{
  "n_head": 2,
  "n_kv_head": 2,
  "rope_base": 1000000.0,
  "attn_scale": 0.177,
  "init_std_o": 0.0234,
  "final_lr_fraction": 0.0,
  "steps": 7764,
  "dataset": "wikipedia_en"
}
Each number is 200 + 20 x the weight over its row's rms, rounded and kept within 0 to 999. Layers, rows and columns count from 0. The size before them is the row's rms in percent of the matrix's.

# layer 2 attention output (transposed), 64x64, rms 0.25, rows 57-63, columns 0-63
109,152,172,203,168,191,193,211,172,225,183,205,183,229,191,220,204,211,206,202,193,169,193,198,195,243,171,202,195,177,210,162,191,208,221,201,199,179,210,187,175,191,232,175,168,186,164,214,171,195,202,191,233,188,201,215,190,181,204,185,153,197,204,212,211
093,184,186,185,182,223,235,155,184,200,237,198,190,188,216,213,214,166,193,199,166,210,210,180,168,184,181,239,196,174,189,159,228,183,183,195,218,210,206,194,214,176,254,195,198,208,225,189,193,215,192,189,225,202,218,199,162,189,206,201,202,207,216,192,206
095,190,191,193,208,183,194,200,155,204,216,169,217,193,178,170,200,185,202,218,191,250,198,162,205,195,186,214,215,181,226,189,218,202,233,158,187,208,224,195,196,189,221,227,232,171,188,209,176,184,167,204,204,218,212,228,225,163,227,212,196,186,202,197,206
106,236,200,182,184,207,233,198,235,229,213,230,203,157,178,202,213,217,215,218,174,192,199,171,214,199,194,245,195,211,214,197,173,202,173,237,189,173,194,217,197,209,186,185,207,180,193,196,157,166,199,218,203,207,195,203,196,190,212,178,198,216,182,207,246
097,161,218,165,186,176,219,229,195,179,223,206,238,212,168,197,201,223,211,194,167,166,190,188,187,199,196,224,224,205,239,211,203,187,158,180,204,233,183,219,210,215,198,184,187,198,226,212,195,213,179,180,191,182,206,200,229,181,196,187,168,206,190,172,198
096,203,206,201,226,207,178,216,193,230,186,200,193,218,196,207,189,211,180,168,183,209,213,243,219,157,170,169,208,232,188,156,183,189,190,194,168,196,214,173,170,194,201,173,179,238,203,218,185,195,201,214,220,210,217,218,179,176,195,189,227,216,173,216,214
096,232,186,187,217,181,204,210,209,226,212,199,183,221,211,188,207,205,144,173,182,178,187,183,188,201,195,199,200,196,224,157,162,208,216,187,202,180,233,172,195,200,223,156,183,156,206,176,180,203,208,216,160,203,209,198,202,178,188,181,202,214,198,219,207
# layer 2 attention value, 64x64, rms 0.279, rows 58-63, columns 0-63
097,221,210,205,166,210,201,217,202,157,196,212,203,193,193,220,228,208,186,216,202,233,214,155,188,191,185,182,175,214,199,217,206,216,223,183,212,214,217,207,169,217,220,190,201,184,152,246,175,195,189,208,216,225,214,172,186,197,180,203,195,224,233,172,221
095,218,198,202,192,220,184,191,193,192,221,248,176,209,250,227,218,203,198,212,188,197,175,200,223,187,187,181,219,198,199,186,203,184,178,193,183,203,172,161,213,191,165,170,226,184,212,217,221,179,207,208,226,192,205,214,199,181,175,213,190,240,213,244,226
103,193,216,181,178,201,205,175,221,233,212,228,192,203,211,223,132,206,222,215,237,234,225,197,187,191,219,220,216,222,216,186,203,205,205,202,194,181,195,223,214,190,212,176,206,199,220,234,194,214,199,226,153,199,219,170,181,189,212,180,189,187,197,181,189
086,217,177,194,203,178,206,223,214,179,222,200,207,201,174,175,188,224,214,190,226,198,223,170,181,196,226,198,216,187,191,212,183,211,234,191,184,238,179,198,229,188,198,209,202,158,235,208,182,251,218,218,194,186,174,201,200,203,173,236,198,181,217,194,165
087,221,200,216,251,177,202,189,198,188,207,167,206,180,206,229,211,199,199,192,181,204,229,207,174,222,194,224,174,212,224,154,192,188,176,199,222,169,201,193,218,186,214,178,192,205,207,223,152,207,216,214,177,225,194,198,235,213,208,231,222,177,192,193,225
091,231,218,236,175,229,188,185,207,196,203,220,180,171,188,199,222,241,212,199,182,185,201,206,206,215,249,220,207,238,199,166,185,216,200,214,196,190,226,220,210,223,202,181,200,254,215,214,197,194,193,211,195,215,199,210,224,159,221,211,229,201,207,202,214
# layer 2 MLP gate, 512x64, rms 0.348, rows 0-31, columns 0-63
106,197,218,186,209,197,217,180,243,212,238,161,186,210,211,222,204,201,223,195,169,174,193,223,198,224,206,205,183,175,174,181,204,213,170,201,181,192,212,198,196,216,168,222,178,179,222,215,177,208,207,183,245,186,208,180,166,183,219,185,197,222,216,218,235
068,214,169,220,192,165,240,212,190,194,208,209,201,257,227,198,179,193,189,180,164,200,203,198,173,203,225,163,179,221,230,219,187,206,190,176,185,188,203,179,201,195,179,191,192,179,160,181,193,205,200,190,178,202,196,203,197,200,194,216,209,228,184,187,148
092,208,185,214,208,194,241,204,181,171,204,194,190,189,160,198,223,198,158,192,186,188,172,205,234,190,187,194,149,204,221,231,192,177,184,202,204,196,246,168,198,196,162,215,217,182,191,210,180,202,203,209,216,183,186,209,184,191,200,167,160,196,189,181,201
043,212,187,212,193,228,189,232,215,167,160,193,195,144,191,223,216,198,192,193,189,206,172,196,194,179,225,180,173,212,204,213,194,230,194,164,187,212,226,186,205,230,211,200,219,200,165,189,199,209,243,208,173,196,167,234,191,190,201,216,193,185,203,218,180
111,221,232,230,198,205,190,172,175,228,214,243,203,232,238,214,186,203,220,190,222,214,220,179,257,212,187,208,213,174,210,173,189,188,202,207,208,195,205,199,179,186,204,181,179,233,157,222,201,213,196,193,207,209,204,199,184,177,197,194,189,204,242,190,216
090,202,204,186,222,234,189,205,173,179,181,191,184,176,232,193,232,177,186,183,224,215,190,245,197,168,190,189,209,211,205,243,216,175,215,226,206,211,230,224,227,218,199,200,208,180,203,211,221,205,183,205,221,184,212,195,186,191,232,209,226,227,165,206,230
113,191,210,195,180,186,174,192,194,183,152,235,220,204,207,207,199,233,205,196,176,223,187,184,170,220,251,188,184,192,194,221,162,179,167,174,231,162,229,195,192,210,201,168,222,216,188,191,202,229,226,195,189,193,212,201,209,212,183,193,193,209,189,219,214
095,187,191,215,195,205,210,212,197,230,201,193,166,250,201,199,178,231,209,211,195,167,209,207,183,204,159,195,197,227,205,178,188,194,217,207,179,208,202,194,195,184,186,205,193,208,205,188,200,160,185,219,248,196,215,226,186,186,190,135,196,232,193,181,177
108,199,223,196,217,212,196,204,242,201,213,191,181,200,214,194,172,171,235,186,207,161,192,189,138,185,177,249,188,216,212,168,199,177,181,191,204,200,209,206,216,233,214,178,208,223,236,185,191,208,190,192,213,196,203,188,220,213,173,181,194,226,213,193,191
116,168,221,242,219,216,210,192,163,191,160,190,215,208,211,202,177,176,202,172,179,222,200,227,182,200,217,255,198,190,219,187,212,208,178,179,170,227,214,201,194,174,200,183,179,175,201,246,199,201,189,203,213,171,208,200,205,202,194,177,175,205,187,203,182
096,195,204,220,193,178,200,226,249,209,177,202,200,189,207,198,213,200,216,191,202,205,199,189,223,222,229,192,224,226,215,212,196,229,216,205,198,194,242,212,238,216,197,201,221,195,180,202,197,194,180,188,231,254,164,191,201,205,230,228,225,210,239,182,226
111,189,218,235,221,189,202,186,206,236,218,215,183,215,228,201,217,212,186,195,174,241,187,197,230,219,213,205,196,209,225,201,180,161,200,164,208,177,221,223,194,207,181,190,173,203,164,209,172,190,179,235,192,209,173,178,229,166,185,200,191,211,197,172,195
088,182,200,178,185,228,192,196,246,193,173,212,194,193,191,191,177,171,232,174,188,192,194,213,163,202,200,209,188,185,207,215,216,191,155,171,180,235,193,198,162,209,199,203,190,198,182,193,210,177,233,246,213,211,205,235,186,194,218,186,215,234,186,184,193
042,198,200,183,195,240,201,211,210,198,188,200,179,186,191,199,160,132,190,174,195,186,210,203,189,194,199,208,206,226,195,182,205,244,189,234,202,189,240,169,163,214,182,195,190,209,181,188,208,199,225,196,213,178,213,209,196,223,234,194,179,213,165,210,209
086,217,219,197,210,222,201,176,183,205,174,175,194,228,196,221,190,170,192,175,189,185,195,184,209,189,228,223,229,219,153,186,224,178,214,244,170,187,180,196,203,183,219,216,194,175,206,182,208,188,178,209,243,230,209,189,204,165,208,204,213,202,183,185,233
031,168,188,170,180,190,241,192,205,219,204,213,216,210,170,172,192,231,204,209,209,195,158,191,172,195,194,222,207,180,221,176,197,202,209,217,164,189,191,233,198,190,192,225,169,200,231,219,214,159,200,185,222,229,169,216,189,205,216,223,180,214,218,187,184
092,192,199,190,183,179,180,166,204,176,175,235,187,179,206,209,188,190,176,182,183,170,212,207,179,238,220,222,218,217,231,167,154,174,167,168,218,182,211,210,212,202,180,182,187,211,205,191,225,194,168,174,210,205,186,202,193,216,217,201,214,226,216,222,197
094,212,212,186,183,214,191,237,178,163,172,211,192,217,223,212,189,202,151,189,196,219,195,215,194,199,184,217,180,172,176,200,172,188,182,166,188,170,212,185,192,202,210,218,207,187,204,209,220,202,187,172,166,211,202,182,209,259,216,214,229,178,211,189,174
053,163,181,213,204,207,206,212,211,179,203,207,206,191,180,158,209,207,200,195,183,249,243,185,214,220,170,199,183,167,212,206,208,174,216,229,198,210,189,177,214,209,191,182,171,187,216,214,208,170,201,204,202,201,191,236,250,170,199,192,160,209,191,190,215
134,210,176,189,187,205,204,236,206,198,206,207,192,193,197,216,187,220,156,191,202,184,193,217,157,192,214,180,180,206,229,225,208,189,198,196,199,180,181,124,200,188,176,212,233,186,210,204,212,230,227,222,203,186,204,198,224,235,175,182,198,213,187,194,226
088,229,196,201,192,195,230,187,197,197,189,217,214,208,210,196,179,203,199,200,191,233,207,169,208,184,244,212,236,228,191,202,179,228,217,227,203,200,238,225,201,233,217,180,206,187,213,233,194,231,199,212,183,176,184,148,235,197,190,211,202,160,207,196,202
097,219,238,223,171,186,201,214,184,167,214,205,183,216,202,204,176,180,200,217,181,187,212,196,179,214,190,222,215,195,242,207,236,177,227,178,227,154,218,184,206,194,197,191,191,203,153,200,200,236,173,202,202,208,188,195,171,200,178,187,194,233,210,179,216
109,191,209,195,212,211,225,201,184,234,221,212,204,170,200,234,189,179,204,191,185,199,168,189,209,191,193,182,176,187,143,208,222,168,220,183,205,166,218,204,167,231,209,225,231,200,190,206,194,175,184,225,224,190,197,173,212,204,237,204,195,208,180,178,171
102,186,194,235,191,175,232,190,193,213,204,207,175,204,197,190,200,163,201,196,167,206,190,179,165,188,198,227,192,215,195,178,206,219,206,216,204,141,202,201,173,196,208,219,183,172,160,174,212,224,196,179,203,193,193,163,228,205,177,215,231,209,232,185,184
121,166,207,174,205,176,202,204,173,216,220,134,179,211,184,183,191,187,182,183,197,217,215,195,217,208,170,212,198,203,175,186,220,217,219,194,215,168,182,180,167,187,179,212,166,212,203,181,229,185,206,196,205,184,170,236,230,194,177,199,189,177,190,187,191
092,186,184,164,180,209,196,183,217,186,184,187,208,191,195,203,183,188,214,167,212,185,188,193,203,211,176,189,215,137,156,176,184,216,161,198,173,196,228,230,188,179,163,209,190,192,210,214,184,182,189,223,202,235,200,189,196,231,204,191,187,196,191,213,231
059,199,195,187,192,229,186,189,199,181,185,236,189,187,180,198,153,219,188,146,210,185,203,198,245,168,228,182,186,194,229,219,205,216,216,167,189,191,214,201,225,227,198,192,159,180,191,188,201,218,186,228,199,208,183,224,172,183,188,193,203,213,216,217,192
107,201,219,176,224,193,253,207,184,209,184,210,201,194,195,211,195,239,215,216,233,202,216,220,194,232,209,206,200,187,210,186,173,219,153,219,187,201,197,206,214,176,209,198,206,181,227,169,224,194,196,197,213,211,149,203,197,193,203,185,218,215,141,205,211
103,189,214,196,202,189,202,196,220,208,214,198,181,195,190,207,212,223,172,226,231,236,191,187,169,195,188,185,181,198,171,211,178,235,168,169,194,230,203,199,220,171,208,179,166,172,227,199,200,186,177,227,206,205,192,180,190,191,227,242,209,246,220,188,215
087,197,183,219,197,190,206,191,196,200,235,209,202,210,179,158,227,231,151,190,211,226,209,228,194,195,206,176,192,185,177,205,195,238,231,182,235,183,199,190,216,189,221,159,167,199,189,208,193,186,164,225,220,210,209,218,191,215,186,239,212,187,207,210,197
128,204,218,196,219,185,198,223,181,235,170,201,213,177,226,220,213,251,192,210,194,213,221,230,242,189,232,173,190,218,185,169,180,199,195,183,212,195,218,168,219,167,199,167,201,207,175,180,230,208,193,220,193,214,185,216,209,186,184,186,212,181,172,192,204
090,179,194,196,201,208,217,176,222,200,198,201,158,179,196,172,182,223,203,198,187,194,191,185,181,170,202,195,213,221,197,225,193,236,234,220,227,209,227,181,178,185,228,227,210,261,211,195,200,231,221,207,173,202,163,207,208,202,217,180,183,207,197,176,176
# layer 2 MLP up, 512x64, rms 0.347, rows 0-31, columns 0-63
115,190,167,192,219,183,189,216,219,193,204,236,228,182,222,180,157,202,155,204,249,214,217,202,187,171,205,235,192,187,213,186,208,212,205,225,214,179,189,203,224,212,220,191,227,213,189,186,201,173,209,204,172,182,213,174,174,221,206,211,218,233,219,201,190
061,188,231,193,199,222,156,186,205,206,201,181,193,143,167,190,201,210,221,217,212,217,203,195,202,185,175,224,200,179,193,194,187,203,225,223,218,222,193,225,193,207,203,176,209,233,237,210,196,183,212,206,208,223,211,205,218,186,218,185,169,149,197,205,239
099,199,215,167,192,216,191,142,226,184,183,217,224,210,196,218,186,216,198,221,239,174,205,193,209,197,216,201,191,198,227,186,198,228,191,227,230,206,188,195,200,188,167,199,186,248,192,187,236,201,217,214,169,196,179,185,163,231,206,191,198,180,204,224,198
045,207,188,203,203,181,208,214,205,213,160,170,206,161,184,210,176,221,186,207,189,226,204,220,197,190,222,199,167,214,231,224,196,208,235,204,187,204,172,185,196,214,209,181,178,185,171,161,214,201,219,182,225,152,169,203,228,186,179,209,208,199,166,205,179
098,233,208,220,203,199,188,200,161,174,240,192,200,210,226,200,194,152,225,194,195,207,173,196,236,218,218,189,187,215,252,173,202,207,220,195,203,206,202,192,196,174,194,169,204,222,201,194,219,205,218,206,220,229,211,168,190,195,155,221,183,212,221,201,210
107,220,216,212,229,185,189,207,179,216,187,203,187,186,212,186,206,177,177,209,192,216,187,242,205,191,196,188,194,195,215,229,217,178,213,217,190,209,210,194,198,187,207,191,191,226,202,242,235,233,176,183,241,156,226,164,207,191,214,215,194,232,160,205,233
132,227,234,202,213,202,195,186,170,220,141,218,207,195,196,207,172,209,189,207,199,213,177,196,199,201,216,196,211,224,197,209,174,172,164,198,209,197,182,203,191,230,206,183,161,219,206,204,221,231,185,197,201,179,219,212,234,180,208,186,193,166,235,242,187
088,190,196,242,198,205,220,179,222,211,197,172,200,243,157,202,237,257,213,190,199,164,222,181,195,172,205,216,187,223,204,180,210,199,191,192,161,205,193,225,183,195,194,205,200,201,191,222,214,197,200,220,194,225,239,190,189,193,214,197,169,224,217,187,200
104,195,203,220,179,224,189,208,196,249,211,174,186,187,192,196,174,190,220,208,207,147,161,195,208,207,179,206,188,163,208,210,184,206,205,208,196,217,215,180,198,215,190,167,181,242,224,185,221,198,186,160,216,207,173,184,228,211,172,223,177,185,207,188,195
113,222,217,184,227,184,194,241,176,190,225,213,191,200,186,218,197,203,191,242,208,210,204,185,220,169,188,157,194,181,193,155,229,191,177,206,222,178,228,212,180,202,215,194,192,204,183,180,184,188,163,177,184,225,209,208,194,189,188,201,221,199,156,172,205
105,215,176,209,200,217,205,228,185,192,234,201,189,228,222,189,185,217,184,195,188,190,181,248,179,193,204,219,187,167,166,192,218,171,192,186,191,208,196,192,196,199,206,192,192,227,180,236,186,204,209,189,185,148,221,226,207,227,173,194,182,211,159,193,167
138,183,224,211,166,212,170,221,211,169,197,170,202,207,209,187,168,184,216,209,208,181,168,211,179,190,223,194,171,186,187,222,222,200,213,196,169,196,182,210,221,212,184,215,197,239,187,207,217,158,220,213,189,215,182,220,168,189,225,206,195,165,219,168,171
083,250,222,184,189,183,240,196,204,191,203,135,237,195,192,207,191,202,199,158,189,206,179,182,166,215,156,211,168,212,197,177,186,222,168,214,207,212,193,207,198,194,213,201,189,192,201,191,206,189,202,212,188,203,197,196,209,218,230,190,202,183,234,175,206
046,174,183,198,219,208,192,215,214,241,224,195,176,166,168,182,182,228,188,208,205,208,158,226,236,185,173,221,217,213,197,168,207,201,192,204,226,206,213,165,201,213,184,183,216,202,227,206,231,210,184,208,202,224,179,217,199,194,210,186,204,226,167,235,183
086,204,236,199,218,213,173,117,225,199,185,199,209,231,157,193,189,219,213,181,205,217,235,196,187,206,175,206,180,184,204,199,170,192,178,184,195,228,187,232,192,210,218,179,176,177,210,223,210,196,175,189,189,202,220,189,209,199,208,185,191,199,195,202,199
031,224,219,208,241,191,174,210,199,200,197,198,174,223,215,208,210,205,179,187,188,215,211,233,211,183,192,168,182,238,168,195,211,198,232,172,219,193,209,176,186,205,176,181,174,228,148,218,215,218,199,212,216,177,184,181,213,206,200,209,225,205,162,184,179
101,176,171,175,224,191,183,192,170,209,190,205,202,229,214,179,209,228,194,176,204,176,198,229,237,195,228,192,198,197,192,142,167,226,234,208,240,182,234,193,215,218,176,190,208,225,196,181,215,200,195,186,168,218,204,204,204,209,210,203,203,179,184,210,197
089,210,211,201,198,176,196,221,195,169,172,191,200,179,222,206,213,212,129,182,162,211,174,198,194,195,183,202,188,172,183,201,199,188,170,192,201,181,210,195,204,220,214,215,209,184,198,222,159,188,222,187,183,204,201,192,191,225,219,220,203,167,227,171,160
049,239,220,188,193,211,213,179,243,209,198,220,205,180,174,229,212,186,197,219,176,189,180,239,184,160,189,229,217,219,195,227,199,211,195,199,178,203,222,193,191,180,199,210,226,241,176,232,174,205,210,221,197,215,175,183,159,217,185,197,206,219,187,208,208
127,142,217,223,198,188,189,178,203,157,241,206,215,203,232,194,167,234,196,207,216,205,173,199,214,222,214,208,212,194,208,208,188,206,217,232,229,197,183,193,202,200,185,207,187,251,193,215,219,204,189,176,186,220,212,187,185,221,208,180,176,225,187,204,227
090,174,205,196,186,219,230,196,186,174,232,183,206,178,205,176,204,180,180,169,192,209,172,256,209,194,184,175,196,231,204,198,200,227,202,195,208,170,198,183,199,166,212,180,161,187,230,193,217,192,200,198,191,222,205,206,152,210,183,233,184,223,196,212,197
093,211,179,189,233,204,166,194,177,201,195,225,226,170,171,183,203,223,217,206,206,224,192,221,222,192,186,168,189,199,168,212,176,180,199,210,200,237,191,210,193,192,213,221,200,215,222,196,175,203,249,204,254,180,198,175,211,213,212,211,185,174,167,210,200
147,183,205,202,177,164,220,233,178,181,250,212,202,168,194,180,224,199,237,223,209,217,183,226,204,207,181,185,227,177,154,205,215,181,193,169,201,204,199,202,204,220,205,233,220,163,222,208,169,207,197,221,228,193,212,215,182,199,189,198,200,189,196,218,209
091,196,210,254,213,179,237,225,200,218,211,196,200,193,234,182,193,164,211,187,185,210,206,180,175,171,221,196,182,233,203,189,209,218,202,232,210,131,179,201,187,190,178,202,214,183,194,196,200,219,211,215,202,196,203,190,225,216,177,222,226,220,203,189,193
092,178,194,168,198,173,203,225,175,220,215,147,165,216,191,202,194,204,176,164,194,211,211,198,215,199,181,196,176,219,189,194,232,241,192,202,213,179,192,194,191,178,174,198,178,205,211,179,212,200,203,205,211,188,183,237,241,178,176,188,240,171,201,200,199
105,204,192,177,215,191,200,213,196,221,204,191,203,174,200,193,181,197,205,164,227,197,221,154,195,180,205,216,218,209,176,219,187,213,195,205,210,170,213,226,209,178,258,192,212,208,170,212,177,160,170,239,203,192,205,154,206,192,188,213,203,211,172,219,221
061,231,231,200,200,218,197,236,222,196,172,205,250,175,200,221,204,197,203,200,197,214,183,206,223,195,211,198,224,210,172,219,232,196,212,215,188,205,185,209,165,175,180,212,204,232,215,209,209,216,220,182,237,158,189,209,172,193,208,199,192,169,160,223,202
104,223,192,206,225,177,202,225,182,157,150,200,213,195,204,203,219,181,184,214,170,199,210,213,241,178,199,190,212,185,187,221,196,171,221,211,203,202,187,192,215,172,173,182,216,186,187,227,161,196,186,177,194,224,236,201,238,214,219,229,217,199,206,191,181
116,207,230,209,243,193,204,189,189,220,204,194,173,203,222,228,194,186,185,242,226,262,181,202,195,187,175,181,174,143,194,188,210,182,192,197,207,192,188,213,212,201,193,212,190,176,191,193,202,210,181,190,212,186,208,192,175,206,194,187,211,249,199,210,172
080,171,172,211,177,174,216,164,202,202,190,185,221,171,182,157,228,212,222,173,197,200,216,222,183,182,187,180,182,220,203,220,216,215,233,187,239,183,188,233,184,220,230,170,188,189,213,217,196,209,187,222,198,193,202,237,211,190,204,212,198,165,202,203,214
118,224,218,221,207,172,204,188,162,193,181,204,220,192,226,211,192,249,171,203,186,199,233,206,219,195,224,180,172,207,215,181,205,196,176,178,195,223,192,172,206,171,185,146,190,218,180,179,213,212,185,211,218,203,174,236,213,209,202,185,198,199,181,213,169
093,215,189,220,185,192,179,248,176,201,174,215,212,209,188,203,203,180,180,221,176,206,207,189,202,241,210,175,189,197,197,179,201,181,186,201,157,226,188,227,225,211,172,166,212,180,176,202,186,171,192,194,225,196,231,194,219,203,172,213,234,172,174,210,218
# layer 2 MLP down (transposed), 512x64, rms 0.17, rows 0-31, columns 0-63
106,194,221,194,197,202,211,183,227,223,228,187,204,204,192,220,201,183,230,178,181,193,143,222,193,230,206,192,209,203,175,208,197,184,164,182,206,206,210,186,174,211,182,250,185,187,196,253,164,210,187,178,220,198,217,196,201,194,194,191,187,210,238,175,202
073,185,170,192,180,183,226,183,188,201,205,222,205,229,209,195,176,228,194,185,197,166,220,218,169,179,180,173,187,196,219,220,197,199,203,186,174,208,164,194,198,191,187,203,177,155,175,216,205,233,193,196,183,189,192,212,193,182,179,207,201,267,226,194,181
100,203,193,215,218,187,208,234,187,175,225,210,197,205,202,201,188,214,206,151,196,198,184,163,174,199,190,218,214,192,197,190,208,166,178,173,199,225,222,144,194,199,172,192,183,176,205,215,173,155,184,188,201,198,206,226,183,174,181,204,177,237,191,188,208
039,191,208,210,198,181,195,181,184,192,249,241,193,215,208,204,214,174,207,223,200,166,195,148,199,196,202,186,220,176,192,172,232,191,202,190,196,181,235,203,218,206,200,229,200,219,206,205,184,192,211,248,166,243,220,219,190,208,215,210,204,219,207,225,196
114,157,193,201,216,214,187,177,235,169,208,211,196,170,188,194,167,213,194,209,204,185,205,212,209,152,203,190,228,231,146,216,214,173,204,197,199,191,193,222,212,183,196,196,232,164,219,205,193,186,185,230,189,196,152,208,194,215,207,192,191,208,175,188,197
097,207,201,208,172,205,199,201,224,184,212,187,189,202,169,207,182,215,212,192,197,161,233,162,210,214,218,218,198,198,194,155,181,234,202,193,218,184,209,207,218,225,201,216,204,182,191,164,177,178,221,203,188,227,157,247,192,194,176,214,207,194,239,198,181
117,156,188,199,186,183,211,218,221,171,256,176,199,192,217,204,231,210,206,198,215,205,215,205,197,215,197,215,195,184,208,181,208,222,206,196,180,203,221,218,185,171,213,212,223,200,193,214,171,161,194,201,180,237,201,194,181,201,183,203,220,238,157,156,191
090,203,206,165,176,209,203,206,201,193,205,214,257,159,207,208,250,138,227,198,197,207,195,182,207,198,244,214,227,193,200,207,212,223,189,188,193,175,191,177,194,224,208,197,207,184,201,213,200,219,231,189,183,212,164,192,195,198,197,217,182,191,192,203,221
094,233,201,222,191,191,219,197,194,204,189,226,208,213,197,215,208,218,187,229,164,217,199,198,225,199,241,226,233,213,195,186,213,164,204,167,221,184,191,229,220,149,210,180,196,173,202,217,178,194,206,220,207,194,225,209,180,174,225,167,210,181,181,179,216
111,195,177,233,210,219,207,176,195,220,168,187,215,207,203,207,175,172,205,161,189,206,195,183,171,196,218,236,206,218,180,223,173,199,221,176,170,216,200,159,215,180,180,200,208,181,225,232,189,208,195,203,210,200,179,217,174,219,247,188,182,211,229,204,183
111,197,213,206,210,191,222,196,230,220,182,193,217,188,206,206,212,183,192,199,196,205,224,171,240,209,223,200,223,234,230,210,183,238,215,187,204,199,225,176,202,193,181,193,212,193,191,199,209,206,169,209,214,264,177,175,206,171,216,216,227,183,238,195,234
115,209,167,192,217,184,248,184,184,217,188,228,194,198,207,227,211,197,196,194,196,215,220,181,216,195,178,212,210,205,222,183,182,225,191,211,223,186,221,209,159,195,221,194,208,144,198,196,181,248,187,196,208,188,209,157,234,215,182,187,195,227,175,201,211
085,164,187,194,216,210,174,210,209,221,166,220,187,184,215,181,202,150,192,226,198,237,211,200,178,188,204,209,227,177,200,228,207,186,238,188,186,225,222,169,173,202,196,184,221,192,203,185,187,209,232,207,230,193,195,183,205,180,183,233,213,212,164,219,189
039,182,185,212,237,191,177,221,194,157,202,174,205,197,201,170,184,224,193,226,198,210,190,185,198,180,208,239,217,187,202,206,221,188,191,216,224,221,179,245,208,141,223,203,219,207,218,214,220,188,202,186,202,202,204,184,183,181,204,169,198,176,213,215,238
082,205,195,198,199,204,211,246,193,193,165,154,192,192,218,208,194,197,209,217,183,161,235,197,159,224,212,230,206,241,210,180,221,199,198,198,191,215,178,185,208,177,201,173,205,206,212,213,228,178,196,185,212,188,178,227,206,184,196,189,218,151,204,191,231
022,178,193,170,178,225,239,219,182,167,229,177,221,196,187,210,204,186,239,209,225,202,189,204,204,189,186,188,196,184,209,210,187,204,187,194,224,217,190,179,184,158,180,219,197,167,207,213,170,188,193,175,203,211,213,178,152,208,181,195,189,178,161,225,190
087,203,214,210,183,193,226,197,196,184,204,194,202,180,177,213,190,188,197,205,202,211,219,165,168,211,174,240,220,211,188,258,242,186,186,170,184,201,165,198,181,189,239,196,200,167,213,223,163,198,184,199,220,201,193,168,200,208,220,217,186,214,200,175,213
106,209,192,218,211,223,214,168,229,219,199,163,197,185,219,215,213,184,219,215,184,185,221,205,196,213,243,170,200,216,255,204,192,209,239,208,228,188,226,210,201,179,226,208,212,215,185,234,178,194,216,225,216,193,187,184,196,183,194,181,186,197,195,194,247
050,159,197,226,195,173,173,212,178,185,240,209,220,242,213,201,194,179,205,202,227,224,227,194,201,231,192,214,188,185,199,186,213,178,190,210,229,234,184,189,209,169,183,184,154,204,232,182,205,187,189,201,195,214,191,212,207,186,167,185,163,210,182,203,214
124,236,183,158,183,216,190,207,188,187,165,237,173,220,191,220,210,217,187,203,178,216,205,207,204,199,219,194,175,186,185,218,196,182,220,180,181,237,190,182,201,163,157,212,220,157,204,200,212,223,215,192,211,198,199,210,182,160,186,193,207,232,200,179,212
091,226,199,213,197,208,184,214,208,231,178,220,173,198,177,210,203,245,235,230,191,188,229,171,175,210,232,192,197,235,208,199,160,176,189,197,196,205,188,230,192,236,199,191,232,212,195,195,221,197,196,178,214,195,198,201,220,206,233,162,213,194,187,165,203
094,229,240,207,206,203,200,205,174,201,208,183,209,225,208,205,177,205,163,202,166,183,230,215,187,202,173,201,225,198,226,173,227,175,208,198,209,144,183,207,208,212,202,210,201,202,178,184,224,225,181,182,171,208,218,202,166,188,179,198,203,250,212,190,214
135,211,185,176,225,231,193,179,223,216,171,196,202,214,209,206,180,197,150,195,201,184,230,189,205,186,205,214,182,226,236,188,190,201,208,245,205,195,186,229,180,173,201,148,199,238,188,178,226,204,193,186,172,223,192,200,221,194,208,192,191,220,202,168,199
095,205,194,164,189,231,178,191,233,209,231,201,218,216,180,217,239,224,207,197,235,200,180,217,233,205,184,198,198,169,216,205,209,179,197,194,194,221,221,192,206,191,208,197,205,233,209,204,196,188,200,201,196,231,212,193,161,228,204,148,176,166,179,233,196
121,229,197,220,220,225,195,176,242,190,184,239,218,168,199,210,219,202,226,205,195,178,191,208,199,190,197,192,239,203,218,208,206,164,217,175,194,204,222,177,205,219,236,197,214,211,196,219,173,205,182,193,212,224,234,169,170,182,245,203,197,216,186,213,215
096,189,226,210,185,190,214,177,209,184,190,202,204,215,191,205,195,170,201,211,213,189,155,210,197,209,205,188,176,186,196,213,244,173,211,181,204,220,206,175,191,227,175,238,202,173,213,172,211,206,209,183,192,209,201,244,178,192,214,194,216,192,227,139,164
059,158,179,216,181,206,185,175,187,176,218,220,199,204,223,189,187,193,184,203,206,187,219,195,175,211,180,210,211,202,222,181,170,168,217,202,176,155,206,227,190,223,214,203,209,175,184,167,212,198,220,214,154,196,184,216,221,197,178,225,197,242,212,216,170
103,191,235,174,191,206,223,193,193,206,207,189,181,191,189,221,181,219,232,208,237,193,167,219,202,220,213,212,210,202,197,178,203,258,192,205,169,211,223,216,195,218,230,187,195,176,206,195,225,198,206,204,207,178,157,187,181,192,184,186,188,213,151,225,172
099,207,172,209,182,200,171,206,183,185,205,192,238,198,202,172,214,211,216,161,174,144,216,205,222,192,207,217,224,217,198,217,200,229,193,195,225,211,228,158,193,204,221,204,201,204,214,199,207,196,216,184,197,210,198,190,214,198,230,220,159,159,205,206,243
081,193,169,180,198,197,194,211,200,196,171,221,179,209,227,235,154,199,210,206,222,202,211,148,201,176,209,229,203,186,238,170,219,200,202,201,175,182,211,217,219,180,203,225,218,185,180,204,180,206,205,167,185,186,201,169,187,169,187,186,180,238,202,198,184
117,186,190,218,180,211,196,178,229,179,214,198,213,211,184,197,193,171,237,198,221,162,161,194,163,199,176,226,217,190,199,226,200,195,217,220,199,174,210,218,170,253,217,258,199,190,219,212,182,194,218,192,196,175,219,196,201,209,208,209,188,196,225,196,200
091,174,187,166,201,202,211,192,208,222,205,206,180,191,198,205,202,203,230,194,212,205,187,198,200,183,195,218,223,198,194,220,201,266,214,216,225,194,205,163,179,154,227,245,211,222,208,190,208,228,238,220,182,204,185,202,195,209,242,194,181,219,214,181,200